python train.py --n_layer=20 --d_model=128 --n_head=2 --n_kv_head=2 --head_dim=64 --d_mlp=320 --vocab_size=4096 --activation="swiglu" --norm="rmsnorm" --norm_place="pre" --norm_eps=1e-06 --positions="rope" --rope_base=10000.0 --rope_fraction=1.0 --qk_norm=false --attn_scale=0.125 --bias="none" --tie_embeddings=false --parallel_block=false --init="uniform" --init_std_qkv=0.0498 --init_std_o=0.0 --init_std_up=0.0498 --init_std_down=0.0 --optimizer="adamw" --lr=0.00183 --beta1=0.95 --beta2=0.98 --weight_decay=0.31 --lr_head=0.00407 --grad_clip=2.0 --warmup_steps=444 --schedule="wsd" --decay_fraction=0.661 --decay_shape="linear" --final_lr_fraction=0.0 --batch_tokens=[8192, 16384, 32768] --seq_len=256 --doc_mask=true --train_tokens=107300000 --steps=5997 --dataset="wikipedia_en"
Each number is 500 + 40 x the weight over its row's rms, rounded and kept within 0 to 999. Layers, rows and columns count from 0. Numbers have three digits each. The size before them is the row's rms in percent of the matrix's.

# layer 2 MLP gate, 320x128, rms 0.0499, rows 0-108, columns 0-127
156:512415497499525492534485499523529514446451525477473475503551478473451507477524577456461516462476462496502522551541416498506462483459479419529507463431491469534564500552469452516491374551493551460510478539492451537450518519520499489533500528569530458408507586544549584443454459536475486480476496431505535554516536503540483518486445472437558519509555542489520459552511491527506414460496
132:487454545557493480519452547502541492537563493476454458518524459469572487477450549449526527538483497491502469420516480503533534473515501442482457508480547450594493469541507481484452541498453491496544490564481518540446512512523452472464475551480500486548514532573518489413546474580502549500495491562604495435535474452484470499501440434497540508597516451547564392559505462503514492526532
024:522521461483520497494461524500452494502464490444505466468476523517509492481497490537537484499553526529473597472525512468503533553489440476492533492546487461486486481502452487495685469514449446520459465474462495513493508517553494482496518495479429502519554495516527537476423494520506508634547486493457517506486511510490490443505497521503553408457464479532397491499519474352551446493461
177:516438548571513478518510522507521506438477482531537440535522540524461456524525580545492537487568472537418495491518466489474507527559484511487507509531515519512529503556471479499518465571436589447484548559506545549477527459514453436488538506447433509486504560447612548448440524443519480500436456466472505539484434472488494543509442539469547440487481479567523484516521545467534573441554
027:500539495530487450504458469525442493501480432475490503482567478508481514444499479395486475484463442398534486469496532449522516522485507499426520582515469516518489552502395443512414617500483499447573477509389521608495477527448490522496538520513482495461466520505536478484457462467494518526522498484477471454507425498489528511514400502520495507462528513517555561499475540513553495542466
042:509494503493528450527507482499531515515525592555550496493492521503505485542489524543574495482562452470555482544489440537538541510519514499549521488487480481508516516470513507518564430498522514501401499502532473495509506501506480460422444498546508506483525523511488520528512505477481507518502500555495500509567522516509507446514502495434555544474485488517772526485483438558515516455487
160:474505485511489513487510544477522549443451459526514468466441509511551533511482433513540464500495581485531530524510504536563506464429456468487412582501494503431458485576478511510499476533490502508481490551501524518419515478548511488533447574480474533515513551464484549507528421497479459583523480419552489429531439519497528478418498502574539369474474485444541448505546471557519471473506
128:489470492501463469504481526558530568478514474386508448475515502534573478452491528505545559498534499510542520478490472491462516485483485566550416514407553459515484455530493457488545501572528559485490500444481467545500525534486534489546593485457508554510499519470559525465434489461456538449467531478588555522458409523435452499443465531507485518402518454532445547524490525481535536451511
047:482504504470490454473518470495635534514532518517529515447476547476429484481559488454544521465476539590477423550482416514439429539472529439549502454440480494466508493481579609497486457487541550462513443483412512446479480516470491451446564512512523494492546507544519516462532451450489509512529477508550488528482499507472495411509497482496493490473508487481496494506463511386582480486489
110:515524536440532563571556426558496505420454511479554577433440461494473524499483474454453504438511513485492542517488448487498505545512556528489498501432481423434494520634501424498534473568477525507592487538444529496483503462572523508554547509536574495468514505506535506510479537513469543533489461430509492445488481486455455510551494495454533533463501472512563522516512433468496531549521
093:523549535497435448423501522473490564491499536519389472470537500551463491580455531498527532470497475598463531453516473472541429535488463513515484441495487537440483462446460555462512506484509475483584514564487527476463574471426544504477509494496450482469491445512539407444509436499501478544492500530481500447542502547423519413515537517486535449495447442498578525491457491498459494541493
100:553499556506588490510477539526541529531484520463447508463481510547449506507443494476468493454552421419477553545487431483590503527527522491535472504510492527464481468485432419489522452446467577505464491515541442504450546497479475527515566537521531494512658491504571527501516432459515522478485520490517509472435437495409435496437493479464565477505499455508499504527494529510479548484533
129:526480576545510510533545506458517554522455532444455481438578423490459461596515576461484508508440544538426481496509511484527418483562516421558503462470476592498486472519552427481499443464456567492499450558485480547487517456485476497425474481539483429483534513488521577510492496502558509498442487474453459437479480507442518455572494470498477528509530498535534461482489427474500521492503
024:510478502503455495488516442513393485475519596553471522459390488544451500490488518415516441466455576454525497453501475546450509525512429567548513475511518465486501497453502519429433493545531488502501502541519467482508530563426516464470437484411565539489467530451524471451516491511555526449492547517411496520441463482498562487450474534523549515527513465484548457484482501586533512489486
029:519489468512488469451489499499508504488570490544488547525487474488511454506583505470445533511464545395575513503512512438504513507501493474476496487510506571488484495502515427545337533521525477514569533509457507459556474487479534515531487494510478524514494507435498508394522450474506487666507558525460510503473505499481464481520501477447540504519474463489615508460508541546482561529489
097:497558554511543495483501488461494508500541464477515520533443508505565527460460451457404508504494491525510505447495473469555474517520476549564496459442539578495540506521503387543517601516483531451435476524519544575487538503552463507513541567475510449444514466487586513480492510425510506549456510503534475446513406478422518438496545423482538451500438511540573531498487458514491491486533
028:477536510546508497523458504543568474482463474492466517511534495520477508451571472482540518510476471372529539483463520462459508478504505456471541501490481545504501558514574386528403553498513529496543442528444506468527454433490473525523556512491530482429470466503497479449487556488518485332465465498448478462524421510481539523506463527544436526493512496540546500483491521508432512551540
100:453471556493543481458482540481544451538527584552461515473617539483507506543481522560443491445450558503454488453590521405479492470525496466524514459520516412574536523506468468478528542494494486494480530574516479555548562473458527455479458482485444479506542449487492525454489481487502517465490491504558453539446529520455503559519468567502457548516556521451510483447559474434421525472497
055:486510562464465494529478549522438547502550427423471479516456585495481572466438521401455560473480460578560491549467551588447631498538531477498508449469504499503501502494525469534558482553506527459500525456508494506539477487576500518490494479493549497484554567476517506473487474482484493393500525506546497500456501513482485486531524522473518586497528457534513529501468443563519550439482
070:496511516504543504576409456456443438505494490448463451436454537498489542485612489454474502518509498535539482456479447554432529463527547546498454529501514478487522536563412495548496457515474506523571494497467535514500485534456522552502535470558461488494527464482561490546456547471534553579520498540480469526550453478490479498538454468527650470513458467477525521521496496404501537493515
125:531511477493525450478540489504524457496482479392410500513479479537466541511624548475571481536541544513503463516479466517481559454495528500522500432473552486446498452477464478496577475447487556537520449475515564512488429504507470455500510505522567515497446497527506525496494543425551489412449564478493464484498436557463479459485531433462502533420500512519567500558495455413546519523526
117:456521549527476461497528586525449547461501472470495440502442538511433532508500518474496522522590497482552525455467509494508519541517437567523506501472510450443495459483521510508500570551474497455500449488514594505400538480540489429504534561421532495508494554458553519459447488461528534443587495470501498467472384532429467509468500500536540439457513501533480456526503481427546539457514
125:503517493511517538514609518534584534509545568379496535494461505457479567454569492556478469486495568551545496485531471536514519480509463517505505449476486468543497522549552586514612503548513453498503463511446475460503532428464496506474507592469571500496506447490463497524486460508495410550529419442520472466491444460466458536513520499549501523485493482463465483475535514492478438444484
094:501518511567514501537581492520566493497516495565496560451574472499576506554479541491437538471424480503491523433496516472507456481491509547571434469438495429508498486453464478545534476498516527491465481461548441583495557510409494511525487598557444537534501461496544504421515475458558473454575511544537460464507458506473473465529470508496478514574474427468462482576511490524491537476494
046:525528490475430477486594512454485556513467512495562542460481518458481385420521522459597532458532509488517540484507478510459525541495477509517562520436519526505496551507453422467496480514466504507533579509468463576569500528533452479437457423496509467511478561523539580494478495571469496544448494448454468512471492469527478446526512525514475493470510453554548452468506485529559477548598
080:542486501509491529449415503525495503524492566599527463505495504492411443502516514524528426496480476507533536469517477498462594497529498458444540523500504478487495432474556495458544465454441472497503518494485469483507541446470522470474414448481458457504512481563480585541468480546467530525529470452445510500507497455553459486559515535543542533464483514496638459445528477603490423464497
108:519528516455498528512577468559480496427494507491507491455478514527451498557452509479548497515471474619497489503466464505435530513526515536502513540456553538456547508529505563444506535545451555453492471505490571574515489430484489509382508487533551572519525513459541534473528549464542551558444438479513488475490462520444513504449539504438591486500492439582530464559556470475504519508546
109:485539465474536478511571477463581481493490476445428568456474485501496488506508487415481458465501552456554554566437478513469550519524529539554436446515512502470505546493478442530563586538474516483456505509485574529564464462502486554537492513566540479427545548483528449439515490459483440534506499512460568465526480423475519550442546472465512542490462461548514482524483504537490406528561
036:499454521466550498475551471486528516456527451352501528486478508483423499456559508494520526516474535568497504560467534514512498519504456532481549476544501492471503486523448497539370496478491531526567464515605542541525508507495540603506495467492479482523580474490487480448457580481537475524467487477480481513511449481541455560501553481539575517505480482508394496526496525474472436568480
019:501483519535460532488475489483427517481460526574525532538555504493485500579463487527511473509514511488523494466469449489449439480488505454431547556524484515498486501523519454519457546531462538491515465518483499478573475410516447374547488451558571504537446495478534533538485490501493418367512525457489485481502576495413534455494476506459460463485539565500499513546503482571547410528488
036:492477575488525484484560489541546503523490524506548498481534472488490528442552505502465482510491503394515463503490501545418478526511498483536510480524508497528528504572461491460540464491503537495446457498387452595480497481500482473442504501479472482543500523513521511562509503515478494646486496498536468518504493442525475554549491493494461486464479510517709502501490549462512512574501
055:521552440533489488483482487488489522502536541491494477463458489532604469569505526470448492465544490583480517520523506525541492541517448468576501492505547505509495500512567463424468467504493480522660546470502520501483606473537584545462475536550493485440442466505456550488485565499499503519536493428457538467486528474461564460484527532465489529492469484515534477489491565556446443428457
103:472486441513495512468456600492546492458514494469463629534580489586561606585566437554461468483404487545493521535520540455521477518510475468609443482462511533496469520488487532479440562513506508541526504477467537585509473506511449457548481474476504538495570540520522506482505439473514517509547514563508523498516499496506462508493533508481485517514495481477466539485552555481549502475439
125:518518499540523451520518444523538511513496438513435508395500506467495457553472536480481484459469479591481509579498487505495373551545549452522502491459534542492529573487469428455420514504434501510448456534452490454504495487526403423436492477531504514559468538489532492571510425539555522439510523523470523485530476513468584510459510473533455541470469526491464494561494511492553519514511
118:499502535477546484573518487464508478428466499536463488461481479529539532481520501414438542486432559486531533507505466521547516538410492521516436467411468440403442549531497527520492429577524520512493473518482538466540536543517511525522507554528602527496528436612537467534500447482539508499488620505458488505463451479478570532495455536463482534503505462513504498492549512462495526461501
174:513541555483520489499581401608531557470546436486453486462482483508551529573506513527527530563489547525548488476498413524518505502488494575450459461469497490503463546499541579545559489489493539465514514536518529526467497478495552499436558513548477485503500481539536495512462474420449403476444473447461588494491491506499535532569563566432516499524465530498525492557550527482520529491542
248:538510518488557492505532411580536560481527441473441504469493508543538541555499513502507488565506514492510524432505407507533507502534496520487492480491550506508475573474500514531556521472407554474526543542502554512478487472482568514498540540528476453472554501551564517501492484409457371489474452462466550480537490472470493534589580551480548520502473517509541491595513517448548523505545
032:501524508481531534461489479480448518494474477573455498490558513498503542495519504414522534493529458403559479457521554518466564524501481475449484470468508498494487496484521619478668439485481506473499528519527442538410422515532424520511513504488536520472535525499507477494484494519486491449566516488532435505525563518527477534509503474559466547483526524538635513438494491537537493502516
028:506540469513542494484502528504567498489476537515486531524460543493466524518563538522464464458502459436543469490488457483618489479559526501577537457507497498489497485486575492523544467477510459515720536494535516491548553482551453518506496524450460469487447511480515466539465472543492472392567503460512476438517559509524522535474487495520557515542512512481495509442486525516483554461513
024:508563477505552450557610504450544535462488457507481519518478533497497469538537459494549504522455430451437505544504481524493455533507542483537525518507504456498533585487413424521443458442512516532494517483482467534464465472499521539449499480485516477512488483522536531528493529520475447657508504549513511495501537494477468523452502503536564427538512504506465436526453568470483397598497
118:470531604505533474529538529479491500491407510523485476522455472479503523537483449508562593466420525456487431492520508496567521462536529552485473473458492490467464487561459493472627490526503477576489444502523500449496617520524464509469562536492457505450524474481571543503538486411558497477526512470556485467482503535403542484535483464532526444552475463472555498506505489469529483488513
216:467509515449567482469640517489546496462479462477459579512481502507499594534487467485529467487483484478518493465420505473463521478497520552514444489491519490492474557489447456575550501488477518534520459471487555558461457474600484511524600513497522485449508490493579387509503516376491498513448485505533487459535410539467506479456498448500548481512451525519475477522493497469511556514508
147:508495492536477486494528539470523413541451504470454496489433481482452506555563511492604539495494552545531495541450479443474616493427519488491426433471547490455486484513456533463587507428516544531512458471520551534510468470454493420497497536512491508517519487479564549464468492444600503473486528480495482459475460509479485411529494456524539484472493515545530472547563440424554490538512
109:558495582472488520563586487473528581493541523495511528386452457471488474424482557473485531463470473470481527538484453516528472464492511553551508466478492515468511546486551455521599481551494515503576513520565470388547517454550527513518531524521541447467507528514496477411566418546503535470512494471534494440438471461440504550460483485504568487505470552541513543509517517486523483478501
079:504512519507518456498546563504477507507470506412478554444467487486509531527460487434513550484387498520545458539476499544522497538503478483516509527480471543480519496466422541489545560556505482550495412549525520492499490470524513422532513543491458497426476553516517389459496627534494525603541515561468481550541527503454547484431488497511496495489425540563483473488533461473513543448501
133:519403553444461578557520562525474499525532543583476518487459461498498490459491572522482498532532490539417478471478508448519460472432535550533525538457488565504442553459474515503472497480422564504487459475472447461504593440518497567442496503543536434485489467561553467456507437539492522496495568461492457482510486495472433484524476517527527470530403476521464524496468443462490438500524
142:500568529512452489514566483478509512439530476523464498498486538461527522497476529496481513527535498509459484503460477532490538418524483483523498501517426382476550522536596518456483492472404545569493475465494500581449547514549480517448456526531547503476491524439503499483523499488428479519511575450425515502435533574519468463486538442507528519493489530594480470524480453496573538386553
044:491548520503543516475536529510530492517453519440482499527444495529511572610439512508464463488520499495452489509485497479485551495470490537520457513515532472515488491545512437562525595479532538480519461483665558556459622485549499503445549523503479546506550480508518527479532500455511538587498504530522515452546470493471529444489552478481549438489466470466615495519481499492535534523535
126:504454568519401490526526457533433424516554513515523443468452455504510398444464497399437452515536545566542512474524530600516482495533503504464456515528502511513482543470548443522549498495584534532549477507493457557478444425546436489503486481498503516580486540457472512527457507499517498448496503509522467530488510538538480504508480470503571537482593522551481440484569520502542540499515
025:517479474472561498487521535519434472511559517479489526524664501487546539481456490525452536558573523576580514502488462503481466471485476518525517492520497512506484465467495476500641446565508520507441484484383532508474481471483492538477482520500480510491448470525498444465453553498509511539536525595511506517504470479511585563516587495509501496516513497580439491525513491554502549534492
112:481456482482548525627520531544544522457565441539462496454451476506577493510490501439457523475433507485479463527486489477412527504511521499536409439487518498499480495542491536485471589486481530531509442511546496482499550472475495511448476577495461483500495533529586519503544442460547485471490512543458517468579461520377512511480489491476451488505510409568508455563568463523482474476510
027:478449507491479525511486471520489480493437395450466484523609522487451544462442544461478546495547586514522517582479493511402504514478466495426512488535453532490524511520573459541478495498532509493396487495563500417485472500520461486518531489473464538557478513473480589530510452466509498513521485518458450550422491464512522528568494521558477509476467549563376513518466497469488473501482
137:537493522491490503485518520582494486494463502528470452507485539484510488522458519495517500407496594516562495550435450506503453504551513515543493563445557502434509537478471405552542519432453526519426491497525518510461468446583558453485608481514508478507527496450549476552506471459496501500505461448518427556465464498458426386507483491508502510520486470544557495531427552503504513575502
049:521515525474562492514536477478546448483508469411472486537395468540418465545485471453483464538418442504491480463521537454495438465521494544472449546509490526490501492435407461527499528555495534505384542480462526503569543528532450471565523464430469486469561475542573492485538466456511534478552504467465438460504496513500454477512535463492586537487537484507459516508463469540513439443510
057:496518542500537418531520530454508452493472439452411502472473497510544555553481485490495481517520491591478460529486505516435541487492488525491495530486525513487492541495490429532558499486483538498527466487597522505536482453536524579467537497481509485503495485497512501490505547494515528551521490615496528471492412544486512498485541476486550517518491434519372463486494523322547570520530
144:500529547470572487496533521526483480525512509498493534485509492496431539563498527514539490523465534524489480538441508487464563464490488532424379523507507440471489515488446423568550464458422575573497454494501564528438526428566501480465565544502507508461510462512545489440501523457532453493518507505503473468489455546454478442494532467503544511493459497558451462543455474437602572535562
147:517510426448532511523576518510546477460552467490504409454493471556465451436489492539588593597470431553491518534500458444518539483490457561516467457481564524499478571580485506466568528539493505497438532477456532577456548493537515493537557488487511554499461490461516496416427513486513561546511497473491501455484453505463452498486480550444491489466485486533478521484562450504491536541515
066:505538503465521509477461518506471506511509484494482495523518520433475518539551510494559495576510433494487476385476533505519512514541526434477482519545476508452513503466518478548489543513496551449487469509464550481392508454536530451367484404519520475461456546484488491487478573484496539496478511497472474489580492530492463477478561487514564450509510480536347470503486454507559556573453
129:534522420451481528555500489465464519485519513452530454531502531512493471510524625454531507526490466559456498518441481498473469478489581572583520580466478512448478555488495509464546506466442547439536434531514549506535548478414525552536586498521530458502516518562477576550481499464494476551494534502505498514548474466493535474456599552485531530449571516544487445460494489513483437495500
070:519512504489479541471507428532554495544512594573558535503443446503496543481502508488612499516483490516511424496540495502501503486535438500477527527506445534495487536599524536472460524449522475506509466528422440476488496456528413427485402490523539424493525478519479430548564540468505478515576519527507465494483498454466488568555550495472449426506477512519446500476529522526427471505439
037:501499544464520464537491471464467519503500513510533474433466519516478473288450461469510482501518496474494465466513431507485499525473448546469521532441485501519469534482420564583575443450486524521482530480657515567530511465521508489514560495485519484541545500474486483526508476500481575529576481473474498573524527492505465508481489503465516542517525512540438492471493501482476532462509
105:518532518499525479549520535510471524520490459528506439494428544426424510559475514508530557448531473559611470501486388567498470511553505483514564576472518465458514500482415484517525549472505462493491433506481513468496471458502482422465575505541482478540535477486541481473511485501519541543553472506477412508450478489522540375489496540550545528487457494510540486571476534510547547550499
086:460460521508451550529509432531424491533484537452517492404497448499518473403487530455546539462498448519480495547509423488493506494421484517516487454448535526535502472517429472521593474501548459542517494489435480489526528550429478453493467496449472518419475535501547503499508531536510517424455493522523477507456467536470483441491444519560439525500495494448462468485502539493411467620447
120:483422513493556489536430559518504565534483467501450479520489468506530413501574482478522487491501521503497557518510449474482515521479510440515422442460589514478534472569483452471495541523438487548489482469511491471475467540557524516505532493508514485496589496513532539449507507510546471513449509610499527516457416567412520457486492440532467495475402430540586475494485514436530544535526
029:514479519557542519505468524477460496483501468380448492474459465544479441509549481491422523515525523424429477481506502505448478507515484527525522477505520482511476512447534470511472500536483452499576496502551518513533462508514503497487460396476523490522521502490508518550464475451515531291490526455540482515522559442496443458424462495506551472581494527466571514468491515567495523504513
026:513477492534555475512475522516483536518424512481535496570500490448474479569562469514490514456492481622529490549468486518546545505483507492516487494458479534501525487529457474515451514457517507476516502456608477498537509507522487543490472481529518481469498474484540516543511488485477532708515462508523532497469485415525499496483491487519489474490487490482627495511500452388511434581496
237:499571503544530511438516429455554539531507518558515485541525511440468495477474474419406543522512502469470488503518548489433489516481491533466572518496486437548546438531538494541497509572546489520455511501488518526540466615472566487444472479474465508473505436575478496501494530491492454494510399520504498584555574475454547549494535551455519517433521492532521522444500554576455490493524
025:503535504469446534569460522516521552507524503443503479490553507479476518468452479461526506539571478565508504437504434506528481520507520546451500510514461497466505533457424400507435448547510483510458473487507478588504509537410497512501453449508494538486585527502493438414459470501492565504509544543440494558479549573511552597521479513537503499466475537525545539534536528509492626527459
057:506475511501622433542530514516484515457549507389468417497499498463481522469534472431528451539519449391469494476497501445518468486507498488573482476470484510482463546469473472546566498511479549501517514489512511552508493479526460533470503494488559483556468461537519508444502469490555465701522501513502469498511456456457438485490530498503534523520533449546484478501459493511475487566487
023:504462526508508494510484534519524480519542570440544491537410463466489460519508498453527478475552503523440555457511472565483478503521520477464479465541491468511467605443434395478382577490515519495430470484530445548488428428459505482528530550492514484520601526524476453477502473470471441405519485509499557557535451475489481498513441462555472476443503521533547501493512460507503506452491
151:504512530490492483469399518484491515555473522489515418430445551571543441472486461470529483496557512563453544522477483602562470494472467515456468472464529554448453450530509522521478475511525532550543472492522555503469529523570437475484464490448553542533494589474525442449481514556570534546490467501517523512510479542438561509480513463542570490479452437537516444508490419471492527565507
041:521486558512513535500480489511504537520532520546484522490512443475442472536548451479503457525457510407457517506478520494518473518541455522484519517516490535488487457502535553474449478522494520492482461501449487469476562500473504426516476487474512500495419474512528519531529452557492494430485506477476518481479507516497527533522519518502515485532452523470794504467519488473479451523521
023:493568557479517532519451516467449557483503456520494476523553454463533465533556536500536519473437534459460512407516501506457466487490523575508476516514514486489519461502460476523495529482470556460471501517538480531425449501518514499465485468484492466465580530511513451514433541545538491378474514540498493508490499543521508563491510456512517541506524495466356468469536547609481436621510
145:495531477497553473522514446460589461502555514510523478399499482436572473499493489448483476479441536492461541555462485446492477535504513509516456482502585464495538509531491483481494562510448514523544519552456567472509401481562540511450512550543504554540575488501557529491479413512536521483526508554503536499494441441465486482443458475515530495528450397495521470528462564475512385536502
115:480456550474530555495535508487552499501486499459475539528526547481524535577495443526390533465529515451425457539532556515450499456485493513358532527535536490520476544467454503553456498480548532500534547474493542483517456578465561482536500535501431573461422499525514491442520477530504515503475482511476506482505499527513478509494392503495526511543425448448569503504606519539518502549519
054:477510513495467565458528547502563508498552529440466563566479485495593571479448522470445572472447506510583527443515552507461439485514493560552507494445486537491548539514567524553502616554481462480513510517663509484450465490534524392559492469514510518479500534490462490469508495500539497510492517476505489458538466468463482508534488499474488461563486524510534490507523471507493566468530
154:538450450565489510515428514480512469548467498511451460532504488418502537523492444529516495415478508497501456510452507486479525550470566486478471519453553480443533483478526546471485477495456541539531513399470478477480467486471573526481568457536450552524496524477542567478524500525505486458545557448399498502433421521488427452538466463585556463525467506588520454533512528505471493546424
084:505518483480524510527450442524480465488572463427501444495409554509404456401411499473515510520470551500531486560498475518548579477538508524477509511403512516485489507520508555482481480482471563473459527497439477535468528600439506604449467518489470518503554536503547509471459517498489556554460479469536529541519455504490475525508530474524575502469532499501434433502435465543546488533468
068:481490577457497456479520532509531467475521519402486502509420509533504531487478523475418552485507530478546542539483457504465521542494536493441482481450512493492509463489437485552579530496436545438514410477534481490515453494540480545463549541505547519507562538484542472505499565460546515459521454551474497501465439492522532533473503469512656407481550473521512438529483491523558460587504
029:491511484473519547518539531462478506490481501478475524486440502519551539619441517562515519476560457420514473490518541456434571516454508507522537501500482462506519485510443417507489569493533522518508475483512485527513394489533466458502482493552497524479481554480492486571487537493511469394506492518534463488411490504502510478537463522477512498493476449511392423481499448634471465408508
038:490516513529498465517606418526532463454501455467535538514533470491477522408486525502516473481467453386548441569465461431530522473518524571484503458443484474490521595542507492518481486466469482466363550500553486470538369520477458540499511516471521405522509530517540495490479484478495461488450477509456484512521526445506534511489493485534492431523497522471561527490505530540509462541522
156:491527488561580483530534448441561505464557502495444500493478487527465496540430444470479422491485526480576480511489398492518511465473497548535418470522577514431421531507551461457483428560509519505522446560520561546527538481567489495507492567562526492500493505490496512474534469549559500482445527536537476512569509545452586520430462514507507480485435432496506472488447456483462527484479
152:502580508492474499605484463547528501524543536496517553453496533513493526519494501463468478502426459486490536501500476479412532467557507445531461563472468515484438491491519480532557517464526548514510486529526491511462522474496494515426558436449512438412532521522449543534483361491561580525583481518480507429463528525418540497499519444536487552499516479519524461564520440462547550495491
143:523499482463559505498505521550476484517529525501492497540479509462460576517489516453585498528450516464522504557470460543493535514516467529428431524454514417414499558572459472558516528469484609521541525463505568517467503411509455491490613514488526452488527474511531493450500481486501476546496499547512479474568441512522493480484568467544566520538457430544493474501491511525613478555548
059:495536507503462519506510523483453501529514487460450516547431512515553532575492493517465510538476543538525489427530575545407545541507464507481519493469517536473503538481513411504371596575534458509493498526421586425496533455515518468525477469471536520501447531527497463476514504490482527426561497526473496499468469439506574509494498442489427486497451490511442499506534454513442482406455
031:478546522479486481526567456517488468513432480428474485495596517503448490547485503516511501510481468485506505499497486539539484495484511503525461488531509581505527495466480375520496544451535497516395474491324557457466485528457486466451532495507530507555549523528526499517492452468496490572468515525503504520481500509482499519460523492506474513458497526524353532521481499618497563527501
046:494430504475518514508498457492544485510523563495544429510586460477360454528458476516506513490389521355447558468486491460500498458519553502506454530535498521491466520545578489473434453492433526546446536556598527520462463514462494492479462469478520530451574517498475467509439546484503506506441514509500510535537530467469464457513513505466532432508475542513494477492489468480525449510487
159:482544486531540435528432509498473463517497577537469500499409532550532489482580480462541547505507557549510525453536552513544499546541517484572462408493489511519465511510476541479558558562478537497493471489488512452516466550536557418460497607539438458452508466546475580461468442522525483474545503490511490513488507442429557471523563486538530506511469500547556455480560519508518450437465
029:508460490506530452525492495484420462511500527433487537521532547499481584461497446463569397525503473588518510441507510534438525498472551464562491521459502499484483499579506445484539583485523561533532433501458482512514573527563509443489494482425505483456581477459483513441501489510547484487482492491543513479417437501506501419470494448509577534511499464460503503526454587475435532453523
056:498477531531480476493505514517434521485518438451496492496602513498524491547425523452508522462485496443486527515500507482562496508506497499538452458453510544494470487503540413571603535520488542474516523521707516480517528521507522501489512523518519493473613508501496493571493503433500469502502518509565492474452485512471500472461501485469534500499528475511387521491472521403512529561521
027:504491513520457508517490530513436556510462483528519531475518454512490521490564525563517491473468505515475507471511492522491538545509535414417515507508504524493549477475588453495528460465498476487464494491358541512451586499522474471457536518482493497490509509504500477549469489552484452330514480496512516477492509502478535459537520495518538510504465504472673525501509603481459535456506
114:507477480476500416508483525517455574477466477477402580525482502535505504543596505537501451544451453614466539531468494487531540523541508538514497475528549583468543552421458491484399502501523500486539485482494491504461522524497431463509471482448544448525456531434478531504520436570538490524446535468489458482536465491481459471447544494519519536488486445417509510531524533436555466437500
127:505492525533465462458502485452490471539506450496546517553499460536506505565537536511483448562488455478438514398521615598502514443506414436517512501546508491533485519465559539497515530519506505563515545593512548499515492497514550415523464484450460425501530484549426503490485448527457530491527525501480441504508516435550493524471540532524507569500511560507465591445471534493451505521442
098:524463497530506524509501448500445522544505591555489487483523569430425473458523492496563505424581524521583471483503438454537508502512474500505488491436525457430556492465451593474487447484476550557581547446535511460500549434436495484438416469457514481535552505484471527492535411517494489494487470456468447592511532470488492476478507561536547518476511467467531478479479519534497460510466
029:478541573505473522506465497481492507469495484422527520567486477510565569446475495429501565468460448550468506499519491506454554524469533532426510489495467535523530552488357493571594505492494494539570520483576517516536425420514509428416520474479506495498509488544547512499463501489513518499442534489528473536594483510479531431534469519529474472506492500558475526522456518599526520508528
088:495585455560465513435515538471482554536524540530523459546559516453502455506558507402495503478460506499513497545493545506539537506476516503566475552494487469497523490547537558495613538521486482478384485479488572468508509597496499463467506489461540523395515563522401587501460531514460480577453498479522538490483524514468526507515552493461520464514446478501568518497493513470551475545509
142:454508519492461566498470480501506502540552507452471459512520497551515574441566522482450486503482427587526423596533495483470449469506448445478498426496562515391541538549472530476521531511467470515508500528503547425406485544505521526473504501466412400418495498507483521512560452474506514502458519495484414504538476508463518423518499504550499471471492506579539484514533481498468514498532
047:460517609482465519456490531511459533462508429461496544520394532459516513523625433595525462531504468515505477497506598529521483504491475496507494521476499472496507521508466518519530512549528505469557495526594526506459470497536550422553445507508482458428390542558497429472532485493499524594507474570523504427506470524488464490454478480479535489508512536496499477519504484505477558564513
197:509507515455484408466540425486430548570517520513509523538516505550510449529574520500452501458497492567432508506470449509469437500578530523489517509463506597513488497539447533544501567443488556555513418474506510522575447444573518499562512591488526504533479505485538505494463436474559499493464478549417557552511468460475563557516474501489558468488497451550471527463503529529477506478507
155:512496557495558518543612515467526573537506542476480474514561432546515490496482487461526383542516473528408516536461471550493467458479559403520467542488555526500483461526497477497543491489516449494507485600503535426402488532492437565486576486511510535486447539504533472544544519436567479469514495510504490455506439563462557546464534462494502470523445459528502507481520500502511495476484
025:493510492455531477503518458589548528523471493447523521537614493474540478481430465450542507515565458485455452475488551515542438513494546454507514510480507493524491567501525500498483521513461552507512562513351497584484462501520486539472534550507493479514492524472496502432489530500517518601435514487501508548430508469478485553426495500518505508479487501525641482511489479598533540535485
084:533572548525519462533579504512506573513534524532545524488486507506491554456461488547564422466492486525522501523476407510437454554496507463470492531464578527420487465492445506462416512494510519510537486499492515565517613496530479467559534521525547515528560484502570511536532473522544515387603542506480457494539523508497519460477535502521537497420514447528470480495557548481550509528544
072:515549506496558486539481527456453562539483489467513425463476499543494550569530501446608529511521498567484483471494470530590540519445532510473468519469500508540476471459461492475502432467496490489410481466564509524524581533515478452466499481450463509520549478497556502410510467520517558669514484549552501493508498504470481469475492507463534532464506451553476536515490592448495534504482
065:538492483490485493417495443516530488498548511446435537483356477449485494507591435488584529523416472474520524632461504499439483485479516532495518484454490482447548490459448561455492522520506495440403531476441512421489631532476492517530509494491505453497470500527501472477536457553500526532511465457513507483507492490478523469496532526528514495522470495542527452521533529561526458516498
027:489596484522491426496457533424541447511510465486428519426472524485511503472487566450499498460463514596542510444503483536582426468503471531481519449494533507510512526488516479523525477554537472488555455513388538563465539524531527526445524487494477462470488483546511505464593497501521487486492518498548484428407510471499538478517512463490538449492471480477373479502419506493553465451532
032:493466504449507454512537470506558480488461543567447503498531460494514452508485518452555501561480510440528458531487547477536537478484456516496492518455548498512518469518564579526580496568508478484426454557688494516509468543378475503498496530504470485501514551499499450507490498511544505474486509504476533524552438494537500452463553503484576536551478523451406508482513467510491538544455
028:506541533473513509491514498498424490505527499475505478531516479520480504688451501467493493513473475618468563483506488471505426538498546522493505528502506526505511504491491462480572487471486526555515509510664494536423573551530514490491474510499482523460584509513485511428500511517538540596452502512515530464515469508455523447493502484480504525493512464463448503517454517507513451603480
130:523525538534502508391480478476475521487471578484512503609483526513416528485516561575502616499538489478542478459495529596553518469535478441502554510544476503516495463520463500509537469435542498465505499469508497473562476442454499511475461429502465454433458439542467531530460518491447496503513518487467472525509497428593508507529533534498558515509511585442437551479504524471491554543466
131:570531545486495512538473492515492503497503521547504496503504475500509542465527550531424469618456562473410565534476509513475438497446490488491477534428449566441503486476507485468559513516458500523506489558565507456503496424478489541517538445483471454412515516540455464434480467515486500515555487446492553498537458484408491463448540428503523471492408496491507445412521442473428525479492